Weights of a small GPT-style language model, trained from scratch on English Wikipedia: 11 layers, 4 heads of 32 (2 for keys and values).
Each number is 128 + 32 x the weight over the matrix's rms, rounded and kept within 0 to 255. Layers, rows and columns count from 0. Numbers have three digits each.

# layer 2 attention output (transposed), 128x128, rms 0.142, rows 18-31,49-88,96-120, columns 0-63
090105107122106161093126108120150141178098098144058147177137170125101119144158118126158090129129138125119184167137153142096106113190096141110149147124126126138059130114126192078142105148090141
113125154106138101123167111115136168145075132137125159144149129154173119118116062083124141237117128157121134081110127099091116106186101137068083074152132171095141146083086152089141152124079121
104133138155142090114066120155093122143093186090044136102146101132171164133110124130107120030087116109137105118153126140134083097139165138141106126158144050108080138139084090102117093149069137
130011117157155081142117077154114141072131129092130215141134149125123177113075126121138121100139143124162127145099161133164091134097174105113134126126132115069118137071098105127168089142147118
111122144128090085155116115132124129165184138163137104103148146070125106200132120093116082112085123089078120163140159100201125143076122123096120194086123087128079152128117118113153134135131130
140121109156162141118070126079178146141092102174113106136163132131156125122149158133195156119116103104114173161162112099154091113116119174123161132104118141165106154037163079101143082198100194
032119128123126127168117110069135093109096124148111119141103130136120097107178161073129102134114137138116083076166133118127177151122120136135115089083126124135144101109105176168143122083127122
129156091146115120124085155125167065148108137181129099166116136140130135145097046102131181140098138152170170128135116112127048169173072134094134122130121079143068156065101175103139128149094144
121140108157088075225132127135082123152097136160146174111158173151099152124139060157111130097123165054183173118126117110152157106128111162071129156162141125101094155128144108147095196107133128
186128071127177161091115163166138146133126102127123111140157105073069145140126147151172161135175133139067207195173083154121081115156057104075074080108076158099064171160126111141133083121114196
156131165102154157126161139131101160109197091136124089066149129105178157081138091107130107158131160127153105122101127181120136125171105109162149132136154103113153120103107162059154048107161103
184141161175085068124139111154094110095136061165124125177129139145094121150094117158090130155117132113086128132120183101069128084096156182079099098088192128122139114099170094117118157154166105
142049146101144161117126111151148078148122115137078126116063112054128028081125150108138132124139172098132145158106052112116135108131142098105150135168114115148155122119056144120135085132128123
157113126099142177069149114174122137118135150133148116040126149127151151099143152119114100064131124099111103143167116117137095114089122155164112147145128102119165118128124137124126077109132142
084147134131141109197119083112098118130174134103080138124154116155087149128077122080088133125196114156108138120088131107140147184161089102113106121123093145149089126163095130118134137163143150
160152109107147172147146093163121109097165129057160082053123121157075129106113127116088156153178107102187126112132102159166156144139112099143087097113180137118188127124152088207120058139123132
165150126110131137090110159154112115104131130145139142126096138129118173130149143137104102065144150116085139126139142167137134142129146134190136135113185121132106106163201114164086114146115143
080144127089096188064205137153131124155184067134164116149152190082116115101099113135124150175121115116109100122106102120122094171092197093103155140080133159145164126068210125120094175158166190
044132167128055112108130143186150081142110166167141102109138064164127130159100156095102142120131117134154088123120125075141143153183117137150072149172104128173145108175167106130087150137105105
109157169151146150093175128128160141083104156136134107124108121137097129104101095124122208119171112129115107092154106089142190102106127094170132102193111096134162151116191109146124157126162103
136168102143173115141100103144115124118133136096118154149081096117116124168103125100077098103109118096094116127116103154157126152164130086129161147165115106104152130204097163081126174112106137
133150171132186128123110085153109170196148113106140122136131136099117132175111078163093122141112136129109169168078105165124113085143117103117100133141112123093141095125176095162108185120127095
124116120132117167103163118162093140075102118095116126099135136068117141113169186145099137081142150110087129143114134132157151085105177126157111150156162130119172093178184065176146115127138138
137078142114143168125115120114154144110117141125122069161113135132115088100070188099097157168158108161101079167088227129166119132076164124169099126143032119145118115169160143097181095169149097
119141144130137146087129105108142154129108131146083133117134132140153153171125111137097112124117117150124082078152131070154167144163172127152178153107198098145135062104150142117126125142098144
132100156134135095128191112096174109123112188136089094119115131168075107150167161150139124117161140070088133118205153089116120116129118158125106122089117140172119115128160127148197147112122138
111092149096129161126164143105165128165128144115099074109111102085158140130089131080137120090109113142172140095140167119145150131113075104137157151176063112146161125087168097179107103081108146
121147155125090152096167135119106122123136116068161086096163136154103184162154088120130151170134063143127076077167166100139127156116117108108138157036131183157132130078145138133092142135143180
066082081130100096099089120100134101145087160120099153181128117116152128203143113130166165135112090151137123173068147101181173163135138148152173138115131178162109162130133091108133164147128129
037086140130119151075160078188178090143117129139137149136197159097078129113174150130122121196171075141110083133112094124192154099123146115189133091137105135147171073217142119177106145144092129
087094079170176149141150103176155121103105165110133239134196144140059111132191134122098122119129119129113056155124162104149127152071206138148163152154088151150114165253141210140150087160130155
153118180137137093176104130115088137100105156146135148127143115144120129128086139149083132138196106110088061119136127151180193062162102120193100059120121083092191115084161119131146163075101091
139096125102083155106100081066123172212128145124085167142182196146138137192109070131134107158125144120128107179141124129147086160094148075176164108152106140182126168151130104090066158097106200
119158107167141080107122151131100134106098100140097127120112120131130098127101113124074083214132172170161153138115181164154104150091159107139142100162117129078103163081060221084090071155200177
168093185129161112066125126142099115076085150131155066153134100093102108151095137166095179149121120081074066096151130092085117170170126095130127084133150079121104165131121096121134113098078084
096099104141221118194177181088133145166127139148151046140118102120124159179197128191170084089147151178142099076245196123140116098112119213115149142130102128161130154100140173150186136073147136
045065177146110129108137102159164122108097125158160084154110089209072121104140133134096160160119125112099125062139107166154174106154150105090135074117133194120095103140194098119157128126059033
079083130093148116156118191127065122098094072143133153076135138126131172128138130115138139151087078104110154154045151153115063113141148171147107178130161156107127083114122148122089174060092077
148107055152155124158157182092140123089135110164165146100097124094198071140150166130172089109129068146185155180179138097163127177064100160132160184122116162155161156114171135142078153157100141
147133147169125224099086151111166108141155136153161182124180039062118116161129111159092132182067126165146130088142147172156098081145098166110118161129149215119132141158126124170105081069089165
140125110134181170072098079070155136083114105166186187030170126101095052130117153125186125177137118160110105117154138155146110185124075111145047044181120121182070099078173157169107116118140065
113096045157119157138184143084230072122170119135091125118113084172123113124147069112101033119101122125097149146170156136127136123153154174154125108086147130162135124168134166202121145064124175
131145105082159130141142132118174119160125125097084113096086142177103087122182155147071098140197150125195170112178171140108151146152139146105160158214167141079109133094108125140093113167075178
092087182148133142107132106115050142095155087107141120071104093073151130117127089111145175147165182125148171094117193119097106178122120112123141151084146090139216107118094126165110022104097150
101156102138171138103133132127163102136109176206152069109180050080124050131096148121102094211118083160102101156150091095201118126098157099120174121097136193100092118174173085086115171165098167
174128142150151142180165103160098133125156115184119110134131106152093087144068185107142121148095107158127131125131153187145193016158089141110119157107125080096114101147124040129173134194099179
127147116164128062206091156166175171136116139098173163180175121142132065105133060101138110087123090082166141120146136090108109120141130174131069155097141091079127151149136093148086213091158119
135152132217150100158151167111134090134163114079147121152077108090104113160101123124140113131162094178060133122137253164136108127131127126101140155109092146092124088151217118124146105117106142
088103149129170092180170191112156161149103072171107111144180129129118140141098148162143083096062140136138089066151123074104090131114172121125123123056185170120115104116189112133135154082146143
165144170159154102181135104089149178188155098165172145089153145158091117105087132157187108086131130131136182122168123148076135106121099124137189198050151083146151159118146159155139196153113061
154159077215157112148179059136152132057127120134128161118130117131144154134171112054145092122122138146085116165132102136133148190122138176175147122131083182136129165175127165115082127100124117
226148112141200129120126117074168094099114077165161146121119124196139148090152200148119147110108102204098168093099143098208133078125065171140119174187203107149136044109159115157096137047127187
133119120139150056126114135125117109066126138158156165137134143135153150202143166145162154114106116170130109117077155145160108143109170133167151155090085093123115144153108122136160171145216104
162160098112111146102101143207151129137117126087123159089154191032159145178163106186134115110098103172161109153090148102104169135082160111131145114099153098158112152116134129104136114115173150
153159123140165171203150145121087148160104092132170103097098094117124133133102192115084157136060102190135120109153152120093116133105096122048097138197142147116129155094149063112099088170124123
115163104113127094164129139115096127111134099030100092133191118142122181088074147148152198146109073131131169179095130185087134159128091077145113120078122121069125137168106058067125179140137183
155102128175142127104181137160123121131099133116095114106146164113110152072084103109154096105154166077139178169141144072055137154179165121146125163141109122135079161161122103136165108136094080
099110162184200136154127135157162134108144108045153144108089130081098140068153157122103127087104114124060117104102168125109142120135144192071149166086190125098117076102173153131137077103114127
174111067149098093195143126120144150103139117139088130149134105089127118176105124141131087099084123107119110147127138121140125116125103115131150119028114067191149107153176144199195174097121151
065102138076083130127142089144206081113124146136097158126097114090040153100157109126168119111131137175090133130140094119094157116083148113151126068110098103080163089147124143092136126157147112
132141196101089113103111115132118114150122143134096172094087166213215122061100156135123123170138187129166141113075071143066136187189088092142081102136182111133127104142045131124140067145160075
103165092096152092122109173116156112099171126148128101103121143110190060119169134110142111100129106133134166161112130067149146163110120153100104183115057099154163112102120124132145092131157186
162128075156184125114011136137157157115100142096097169145098081134149109128123130136111164108156156099161130160122129116139136153182134104095137106169122152130123164201145091143173152143118168
130109137124161142107112079122127085122091165040105116092129130176110183139141087146085146151141106060112178118110126127158118128193131149121160154154115184136130156173106087077176112126097175
117123114053107134064213097130147110187148135111107065106105195109187156129160181133115138116154111154105113149171101138144162134053182105157140160159122065154127170095139134094070144142166185
129099112203155097119134135157119087111082160091070116187105150152176115147130135097067104071149158076132176148052147064105154031154139157138122110069156107090149088173080097067185104110149191
137155088150137071129111121150092176106062092058123137140183129132131110129188115155166134108108130132141173190113118102112115130162106144124111153128123158058121153161090147082160142098105036
125167124148107110100093126154072089021147147177132133186153148110164191137105120125205156114115102121109134161118097163133165098146100170177098104083112110101119127192143147104175118138097086
168153088096117129121106121172189073092077150122065119151142219117121143113129154179068068108142081121114074156099081120109139106110126137164161101139169148139095160079140158136137147153109163
127103102114054123120157129117118093111110080136120170120133151120158150150113100108145179087154108094157116114126111209156182091152107121135122193146123098140158105049138146109063136116089164
101082134159154108122138091089116161078121115124133226145148070158159145098094153130105154138100117109135071122132109065162111171133127079141165152105112135125159125090147147164062132110101119
175091092126142166053204117119062067116101084127067106105130156170100158078120160169138122135109152177140119166091175128163172127116117108166156135137129191177141112110118164138133067116095165
134138159122147191078131020145148182082098136197076147040201166170073142086188130140108121158164122088164121160089103100159202118099148122134122097226143122151132148158125183151099139171134153
184139124165092092088115092150105134098115155139159104117139124133128136168090134100111117141165099120133105120163186151186148146162111159173086134169102103093108156105060167100131166145152118
155164094170171149146105122095096095097086119138083113154114155141188124125104117074080143111144176100129118117115143136157154121145147132137123072142142143135120104066125102124130122114110160
120131174120165079064109127112093136129084159132146146118145133144137105158116153169140121119097083105150121106107160126097151071162114115128118118109130132093187116132123090105166152144063122
124120088098117160130097086154131174110137129160094148092117061101139224181113146180107128158142173160177137139157138176053102141148111097110122094128150150131153180170117146156135104193058130
158146084111101120185109163129147118149127096124117149146178080125125124096061117104101131138128113066147124083174128144126159122115111130100146117156176141169092103118198108118115161172076128
048032140144138104062106141071136132124127137132128137148114091170117105129069097114130161097074112087096121105096124147114069134165105114087133142161129142106146124138101103104134105135123177
# layer 2 attention value, 64x128, rms 0.0985, rows 18-56, columns 0-63
122165169171112109170096076091195077097165185144188140100146106100153152169150150138107109113109084124189144115125122144092132182083061152141156093135117113110145082101151144154131139102154142
151133117183128135107065156095109117124165142118100113109139147127117164139109145131101153169118095091195160131178130088160126149115123138138158166068128088159142126116088117189142117108102174
147092079135127119170164119140185152102085117132150124104165123120117089173112118141123093142162150160129126160088163162144132135114093139135108175199068129124165114173137107102131162079142126
150207131116172201149108150079108155170124161114126082133134114075128136090120079132148136123138159057086118131087154116114124121143136164153103148153094117122127115107073096113099153194093103
083135115129135183167073113149146130136092112107112111139152109154122148097090148132133124147108197125112136117105133148134096164147154122107094127164089131121112051117060157186114155099105111
162147153071114139106125164147121115136147077117101183153128142122106102167139148160117092141133140159187119106112164159078133116143110118185176095108106102142074124141107147183085147104089119
133091074107122084158150156208118124168149143144134139083113086096160129164138109156102095140186180131113172155147124171172104120133191036117148116125158146196089145137150142162133138106129143
084153176149150186153080117131176157117171145117158106156198172167092175120124163064117128167169085162163088103044129161147126128103046166097121101131118117117110125121129113152118125121087104
163066139116118182107122062173177111133150137090164103097163038146072097134101124105184142134133131159159102132118176147068195091144062157132148151161191124117156103111094080090113116164092138
130090146145150155144120177079128109156086173096147172140059134187142144103125200161114165158091130136143097138087112125093125132118149126169164132139101055151086097089111138189099164092157072
091159100157169141157080149151103161152105101157096098145139117096096136085094133073120104136115088158108135146141076065127137099119182153095090139111110134041150101161106099131133158151121114
070143143121133126166115097108117127182136130110109168100113106138151151122121066139131159156159107142094135153148085070118152103211117145194120161182124081082093096155113086085115127136155114
142136116104106113157103128103135111114147132180142187157174152172177136118079156131106090075082131132133213140133135121128132143127130170088135184103079064139102177148104115081135141101142072
137052123101117103152089128093142128125119120142043154162135115156102099121101146112112111053193128097130154138181158155107129159139158134134108164170122150121141090118167136133107137102078120
159185158140139090141116193141097195109107168131102127114108150136128170135090065129146090155165181110104153102101173122090166143106135105176135155097118111173141179099137162047133158044147106
176213121142132134123099163101126154148114153165094119171136064121081107151097140142150142101155218131147132089131174071085154053132117142181110101205214117114107035146080116142144132147161064
137149147134149106152193063046107107128114109158107128114131138110107149168128095143143101077080123133143162123108097082139086163073159146136132148041132157148151112154034112172104102133120142
135118137149099142168122177132068088120073071167160140113129137176161136123160137065122145150118100189173138137150154092156096118140135111151130170164149062169147126111079180155133161180154132
181096152160095135121154122090085194150123091114141174161175075190094183123100149169146163111114149171112125100071141096113113122183103150111115135149108110116100093102057128166174119102157138
166096096190130073193151219100089139187117095121128142094090158135187106118130138146108090105147148104136174153103094098113099082151127181112115161091135189155067138118136127121142141141192128
123177145112139168092089140151106125147088141141127156113080171113102105177110080078157163092112066054047141115118173127207120083139151124175072112155148119057091139169186136149060171186098115
174145127120135103144095093124119123150120138118101203078101130076136175126110122134118114089168162089126166183142114188147178173084118096126142159128173148164106078148127110177098166155139144
107137120124096174094176083112131128155154186138119083127146146144121171151134069137163107162140133143134139090151127153187205130100086129124126113117116114103176186106131106123096105211069149
155132089115127149079112047131117054131153132150110079121174076160156077155170139084108149099122128136100106142136086131106205125161151095105151102114138089064166133137123114175077113177114093
136116176163079132210099133121142143136141131068129094156076141204162064097148109148118089096168122101162121118058108115126142172154117125203156088106137108098086110137148116072102130139148103
130142160131113154108130114135147116216157101110112134159144100146127129101108105133139091095065103136169148165147076142107138154148231121144170225122150057075142124146210142097146150172075124
159111188170089098108080117159108101147154201196143113113099195171098145130077149163152180159163133068145128133138107164125132155032096104137160069158093098108082079104135130113136133199131128
130147181146112119196124071107165144117104164147133129054142122066123165112185140114122125069157097141113141128109092090146121121052099156105218116106133123179135092151141122131108166107128126
182072077174158131150123128107149122094127113148104121120138110167109103116125078166133144103126169142057159137118082107105116172188084095097164156066083134063102153133163032139106179126116092
213165177089143107158078140111111106122112111020103108143134149175119122112162139175104106144146157094120115103129111071114188184142107160147125057126128096163145110116127143129140140121123110
135096130144166162148121143073127126177154119082105078147148178093070112129092064118152112126152140135108134169142132078067138152080177175184057063119072102171126141128078187092105140125207122
120079190163087135077198111041120124133182085115093128089128098082181115111159176157158189082102055096191099101116068142086076126113092161124167091122169144104149144140118098143105160168111135
130106116197104067130118138148157130147172107147112109171136089143123106090155143118145106103061152103101104155093079074203119098139136140103170114019127144104118189120113081148062144130143182
065161152126130132120108138141139066147135145065121132133081130112115129070103082143159143170105160105173071122068161120107127106162148113106090058130134114131094138168127171119157121157124144
100120153102184104060138145151141078121147115086102156155152163044092127129123135161129162179110100164107093109136116122118129161111128108149098125135122104093146162121125106082138180122101147
194088086122110108112094130114122126146133133132078119148127084137062117115085209133116132132167174120117131144128152107073149129091096078160166127076126068124094139130152146131111087094162160
101126159167151126146160119106112172115149131065084090132118142144103103174139092093145142098109119140148038102112131092148127173105202126112153116087074130110127111086123141105104132149116160
066166120129124210114195125126112209186146148083107087156122123105092102123163168133137144135148128180132172134096086103133122144170120117091089127139118142145182177172115119089105134094115151
128069135124062130109071149117120119094158169113116105169145143163086149066128179116122089157136085136140154127138176146186047101097161161206120158165177170160120141137193107094139167126148096
# layer 2 attention query, 128x128, rms 0.13, rows 64-127, columns 0-63
023090164137132114186183132134146160107187112126193150128140132179102211147148105139119120159158117182123133140157132186069152104128127122161089122125098107110085176107098158105143177120164071
107150083088127095162129160174150118094110149148167125131129058132141140126150124139152135147117096145076088083120136133144160086113122073142131160139156118091105063130104104093117117088153128
185145122105077095128139134154138145118154114123123129130132180114120201157122174130124079169125140126094113167139141123168137137091134102143137114163097104091101128155078119131142151122165085
116199062140165131084173090119144140159110109133093170134144129190168112153159135095125115088140120111225215149173126104184099122061087159111102209137148208159131148113160119129092158048115201
159100155105142083147153106152124133109122086161124104122085118106139105159102168132093067170123065111141080118039188091120118116119089087084162195145128115103144140151079160165114016117205087
151126143160113154104140127166098119181124162167099141086115114149126157075114159095125126085152127129177108117150083161085163188097158132135176094087112122150174120136097150165070099162148117
111157142166186123125119127123101130096143132111160130157160155088088123080132131149143160137083111143137102078088174149112094109101123150140120103112042103136110158165100139117187123063124160
140091125144158172148100175074148120126089135097122147120173148132189157131170141149131120125111101163028149155084136146132159181100150151166143129131126075110112097100139118101148070162041148
151150110122157135155124111118154117104133152157106134146115117127113154144139181139147082119127117162098133176053127147133147183120139116133155174118108147117171154135131121159135152091115087
111068106195125105172088116127128156135104143089098180098161173209137147087125068114121144216109109138128112126108179142137117108107109075068148120186116104111114187116125153102038148135123158
202124106097175159178099117130171125101116162166102123098156140107110126133153135146112100181113068099175112184141085165194146160135161112139157109161081144107063153154079175155162133136119112
103083192146143054143150170127131095105115093136131104129105116110092103097106150179120109154129159118045075090144098114106127150136122128089136121142100087123116133131200076131153117153104135
109161096096202141177206181057125162163202125125146056124114136142098151128210147156203074137127111137107179155106173065141118142154128127114086081158190121108168156133144132079104163077091063
225123038175097118088101152166212148120129149148099158094173131063129131170122150129116142144134131180166135129173177181171097134086097130114173137181108142150108190101117103163094158032134182
050114109153065126171142129145136116131163175123163130170121157113117097128156126159164103139143108085110109132094104157129131109114147095159101107159087150134159134170147102117130119167152153
089081138099127063107155125221098098174101129112140110086088024130091116105105117112106161102128135104117101063179087112119191141170108149123085078120125119099104099177206073087140108143112106
109154182095159188148211140132133148195146150139126129130108084151138171126143105103164107119145119102084161062116137118170104110080153098147077182084116157171166125146121075124109125132090130
158126106124169180130128152102194203197175105105111153119132154156187197210116157131146141124110107164139102133140084151129140118097100189104099162237160144113127109141111070122085150081095159
100104112157125136098107132173115108111122050133087157113108151100119109134112143130118100142151167185101170119128069112137152141130126087093165122114211134168179127061083107139073062134109139
131130167175143085121103119111150124155132078172100097096110057122129110171171136181125124108100084121199181124110093090123095148119134187096133087120130221124095141091156103128149114122160157
175127144117138157077113187111135136162118115117145099094107083095145115068130133129153155097105078097150125100144091155110071127167123157134113123135166130157130106149142098103144137143100132
105139130139169118092146092076169170117145135108146117089156109172141145127129103107110120117165126072062126118141115134131146085097133109125110116140098131144097137106167102097091099138074148
171086117172156129183161109141166126162163169109125141124176092153112124114110110148093071168095160157165131135101176152105179127107114119149146148117125099154141125143192165140097113116108166
130180097114119105134160166116203133134126105201116136142081140066132122182159106083177135079147169099127143111143092107148107161143123113162167140144164096110125071137130141147104138107138197
147117145081147202145131144142135134151120094125120131096191088149147142152138189183111140153048129124118129141173119134119108087112169143080140120128167150187153139152196161119121149121109145
128167154091131107127122112155150123085116116148154122135111121163111119136138163109154097112137166097139142183113163090182138093121130141138110158124113103135125138131169117104175147108154177
165143069159115106103096152122162110135114078111150090091100136107109139108158143142129092135166124112159110084153161140158191123153145161089100136134160173134087149142138141132125065037131103
111076120109220054113172095112155154093120151159168173115066090175142111094136144144164082116106087177115073100132156129098146153155160154136127105119068121098079138169131124096159204159211087
199098069147110178090165126089106123130125041192050137103135172124209114119141107119145054082115086144151203115032161149184129091115152164115096136134165139149100106125092173154127193138096177
091150172134184100135139127103119187089101104150109110128134083064144165108099126146150125126132133063090124131143087166132099103161103132108148124082134142124167107121129119159194148109102115
154142085148134140109083160088142169116159093157141139160158184063120159189152111181144127136079072196097149146069159162146110164124158107174113152118143093125124154149138102126160132163084103
129086185123120125114101155061172186143129144137109104087164149157121099115083133122128115100163169085121111101122170129112148155157129126132142091087072152092127112110143092138139062137166133
135140106093117166086119187121117162191057093131188098149114182088099127179152171130141106143113104099117153118113158157084111085127135155145088151061089149167064117123161145170110170132139136
069172141124122109120186174095141112110068093135139168093128097139147089212087143172119113132116139166135137171131128164163164073152129166114066101178139119104117089124174096067098151127181077
097122149090085180112140168159156125165150145113122135083107157096132155086102186154163126116141132127148066089177120163096089126108162113126146114137148101150083093172113138162151094110156062
086168125146126159153112143110123128182193130084096114038147080164137161133122076151120126091143132120132187162101141148113192143062137137145099163164084159113177152124194087143067115174132134
134050075115062156148140117168176117061134197153130116109116143127145119134055161202110157106173236094107093119139106190089113115159126129098165163104057053148122167094179148106181189103162115
074127130158135164162071076103120150130198153149124115090162166177128167169149102173108160114128123145131128147111127148108158094104099115120141183128081078090225164077152142085074150143091204
109118117196122069128132122112132135197150092082109117104115144129058102095079132115143157108083109109123104182118147066071096114175145140105065104131152168132113076121085090128163177132195093
178149059141096113109095115175160115107091048134091147104033203111133178119080130144094151072143151104135136163104102109067152111170144120174166129185129184087169130100101146131135102111118088
128144133117161194121106121156098124097121169127156111111126169127130145150115152106153161120170158157189178093093112139151078156155213175098152163152100110108124117056173102159140125117119101
129097147177164115124135152169050152095121128079160121139120062126143107106148167133155194114142126120145157139101146053156127143112064129119152075119073139050085082122116138074198154139087092
115069118112147100065112137115124158141134124055174161168136176165153043123132112134163115127074069072140130175117169084090078119141074117110143144166092166126173143120114160145105098115142163
111118110130134118177096087159145113101072157166175120173130147115116135143129159098110129162122160124125177129127163148182065167141104076157131135134081116135083084100128134142093064159125113
151158157187108091181149192145192151153107181128138116135107127095141175102149124111134140135174118104133119104121110117131086074066155125207099202229153086139107173137154085136138126171079097
166139076155063079171206127159117137152113130124056122145108137165121063196088179143124064138119087179147131132104155112073203090080109130094182157167189128160097101066075121164067155196157149
074099116083107186117086159138133114133149141077159118178129116088151120172156146085112157181100125165144090140111053206181124105150127080120178184121074112157120108130062151088123172147149131
131116132184092163136140136093148102077122055158119117138092130132135122125091169073133169108125107096146134128151096145129111166207133140118123110108130150049149072141118064065110110174172142
142084138220094138095131137145159124169114093155089129137145160163114146110147111149162104123112085102127110132135120104146146124170140139130152182186180178113108159176116166073128113087135143
127099133139115152071025197161119125097112195094121100106080120118118123111149099200160111094181172103118141131179128090119090129133141148149143104172122150138118185104117138117184161083198122
055106144115133138176138116115086185090153107131110136123133114126086069135100121140099133136172144196124081170093081138101115149150137105133130153075122077160095131115127127155103127109065156
074202176141126139099142144111064125059194178123155099200143174196093094122182090126168153148126145147154157088138114101140091111150117206105112123118105117184134126053137185154123135149210167
135101142085071131195123098136156141114201139136164125093095170123122161157142103143155144111134141123120156160130141141114139083118127133104134097164108116106100177086086142112132135121149119
140105161092109093100134095137124102160219080168061116067195147109126133118153121085148130121116097115102128153095105167099137092115126131103144129085122136149131135113129143141107082124172137
156147136169102155148104127135197117139126096150059152173182153182128139093125090114126046111119180055130128154106205123139134104111090156134169141099072124072137114132135158135147169077135117
174124099143106139149198150118223159134172121165129148175087164092116150148160224112082085120090124163085135132158105095112220095100163131130122138126019158155162199154099142147136151131127143
136171135119144140123099145159152142070129120162128095143079153094126140090132060067165151028179171146124144103132114081159079163179146105114116126117119168131159110076111090196119117126142194
129132097161108131104094115131156115147184123140108173150165148140169153097131079107123152098121115075147128189147138106143127112147139143170164140152147102174182114143130114085135094138141105
186108066165117182140176061118167107135130103166134117163106133121135108139097191130136077120141104172177096149095165110145140137116095098170088146113164100153130143135114122175113121103162100
172129143086149184172132153150099103110125147131160125141103144080108090126095118100135109123176221066095164125066183126159098153133093097081111147160148166199086119064180117187158101189178103
133152091159115151123089054166116135104151138157127178141092126074070149137171116133131122131151119123113119132110150109119111075134109048148159108171140090116137193123162153126104063084152167
169110196133212098126162145076042163109130108124087154104147080134152147135082095142151138106116140105115117127148080124124170145179137166151116152126145139131118137139135108179145165157122134
169175144142106145131131151150138135154121120063153152089136123073139130092130140106121113157118116115151103076082118128147132146112161143103141159110125154209144116107099165103112095155140141
172075109108151113074100138130123106103107121121141114121077100122099094104180140167145134088103190124143103129084121089099071092113182106161092084123157106069130087163138098114182111102181048
# layer 2 attention key, 64x128, rms 0.129, rows 32-63, columns 0-63
092190129164119117142181109127133094133116121135111081133184087156157158056137094108169102082136127132088107163148143098156151128131088151117114074127102083127124074135148079090113122152067139
116081131158136111136085149167188111103108102110166111154110149166132086122168082133110148125131136156107139157119192144106141138136126087114119074069126102130147160128123142128131117167157102
172156118159104121197147128153144175154149133115096125090144105085106133162110175117139105152145119128170122160110141087130087124120111102103164148138121126121111149171135155100130151126140061
075170088137146100146137082151142162198105147137166141141081115143188116121134126120145091101126159074142110117148189161080074034135119100123118177150144196161094113202085180115107182106116123
124098087096169130116123122110069140141106090101086137090151102179209095144103094136194132104149139085122112161114157112093131119122134191097132093135150114097165105163102111127079091180112150
102116090132064090087172105130128129147082124169102174131115066158129133132122103061142129136164175089086174187157126125157129138102118157110106148108149125086149075100135102086115074123092186
134180143093148072203146112162119136057057161169108156122163147103086162097107100106112090162149207149149118121096142131120202127125085118105172135149123100083134125120125172131076116087110084
076183154061144076164117149106162104159122173170142107101091046124153157188139060154156125102185187150145096109104137150158171159139094157060150114132089131148127159134115066119123150120155096
148111145083138126135127109141116100154113195155158096180133110111140115147138153139137113102115130165121142176122129147127123133182097093132078106132181148142093090172101124150167155168127124
130154120177122100089165075139155099144125151142122117160122137135112172196117216101024135085080105108143142090107159208093157131114062091129106202071170147083132182116164132134109181116086151
109104000119095148109109120143097156095143169074120123072065059057091127137143067154121120121088167152121076179151117152102115125176121145152144148065155096090105202210094094103105103139095098
082213116131127108190139111118159069104122142130112147089140122139147188083141130079127101122191136176157114071143078071132107067113161085113142179189087143165101150147157106094094095137053113
103122133118209129073237120110114185186155100143137108143134055089174156185161126108119130078086073153118127125168131192116098026148067179131143046152146136081145054063098152147111091138151084
155123127075148104180116107155070123145108137097123122130115096058139129208086113105082178139106126163141169100115135168139130187157121103131127085092152186133134181149146151192156131073164111
124118136138088166135166123174169136131159084112145103173152139156135191182110140139147101165130084176102103096148185168068145180157191064133101132126143093130169150125106136106091070183106148
089120119103147087141162177118155067133072112101145126126131094144173119056155137186098125150104111183180144167149122119174107159103172160180150093110138167136087142103151130117114114108127106
157164102129163112138106131107130113157152121187081103128125145139104109081095137088123112138123154100158147165124082115170061131120154138130126149143097150147119081093178135161090102148164155
081109105178121123142094200088101164171158088124119140132127126095176127153075138136081116098154160089124130115087114128116199148164142140093108121090149120080094155134127135146155124083170177
107141152124148133113083131114192110123103139078136166121124128096176163201101119113098161142155135148176200174118142081162173132133150176112126159145055194142131168085181131137117110124089170
081160142165123170140151140193158140142151136121105142076127110123132071104111162086181124133105116086149098073185113101155074132159109151159119193108117138150074141123107138178117138182040145
133097119134102122099111142109105096121126149127124124155144149107111082141073118136109110149112154159166102102118161093140128113121162127106101143137133124146183137101124135139134151107185115
135085125103117143157204130105056115085140142095158115145170086103122149130112127121131153145133113134149128120183173073136096110154080172086102141151123102136162126124183147080126173085119096
106125083142166110117116126126146135110182108116169133107164104117145117163157129117135111090187129197126096108122149134124130136143143133136137166091141127122157154076160187068102059137041146
116110158129093107139099184077123100147140116146159159146157160232210094118036072157149196117105107137207173083077124161167155099130082102187204140074159075120185191204112156115087079112102133
142121140134090084174092170194134096115124143126119142156148054068089161136145162191162119061114122160093130136098167134119103155153091111090167146109167131180107157135154108118125145087134132
050170136117116143150072124081118094087155169120187129110139152185186089109079114151128096206114173131118129116145159082128123086178142157125125109135085130147119143150087152135149125161149106
119121076137104130120084193090199163133117146137126153092153072148129130157149125226112139119108122125106126187147095171079165216108135163123101088102112130164152089114139131042092135149096087
122106155141105097139163142102060085190038142106213130111194146118166118141131132126137163109151143127136184140144123091148107101148172187153123139116081132153116129133152156095116130109051135
122135099104099091151113167047125138033177168168148133168144205135088142137149078106116066133112179085133115174094139138183168137135116093085099173071088090124120160124171077105116188106173148
135127096100100110176106159165091112100136166126091141180125133114129064114170097095152144147137107062140183165142164124103132126130107163130168125191092175130129145184112133174165126165132135
101125126138171102108176174110117139130097118146113096098119134124104122127152106182137075097157136128082119111089142153121135074147113171167167114109104126124117144160100131110149132152108120
089148137117119111114206111131121153130152139104089117125130189140107084075137198109153115140145143126141120124144133125119136173102066054166135072095117074168166123125105159131087139136103142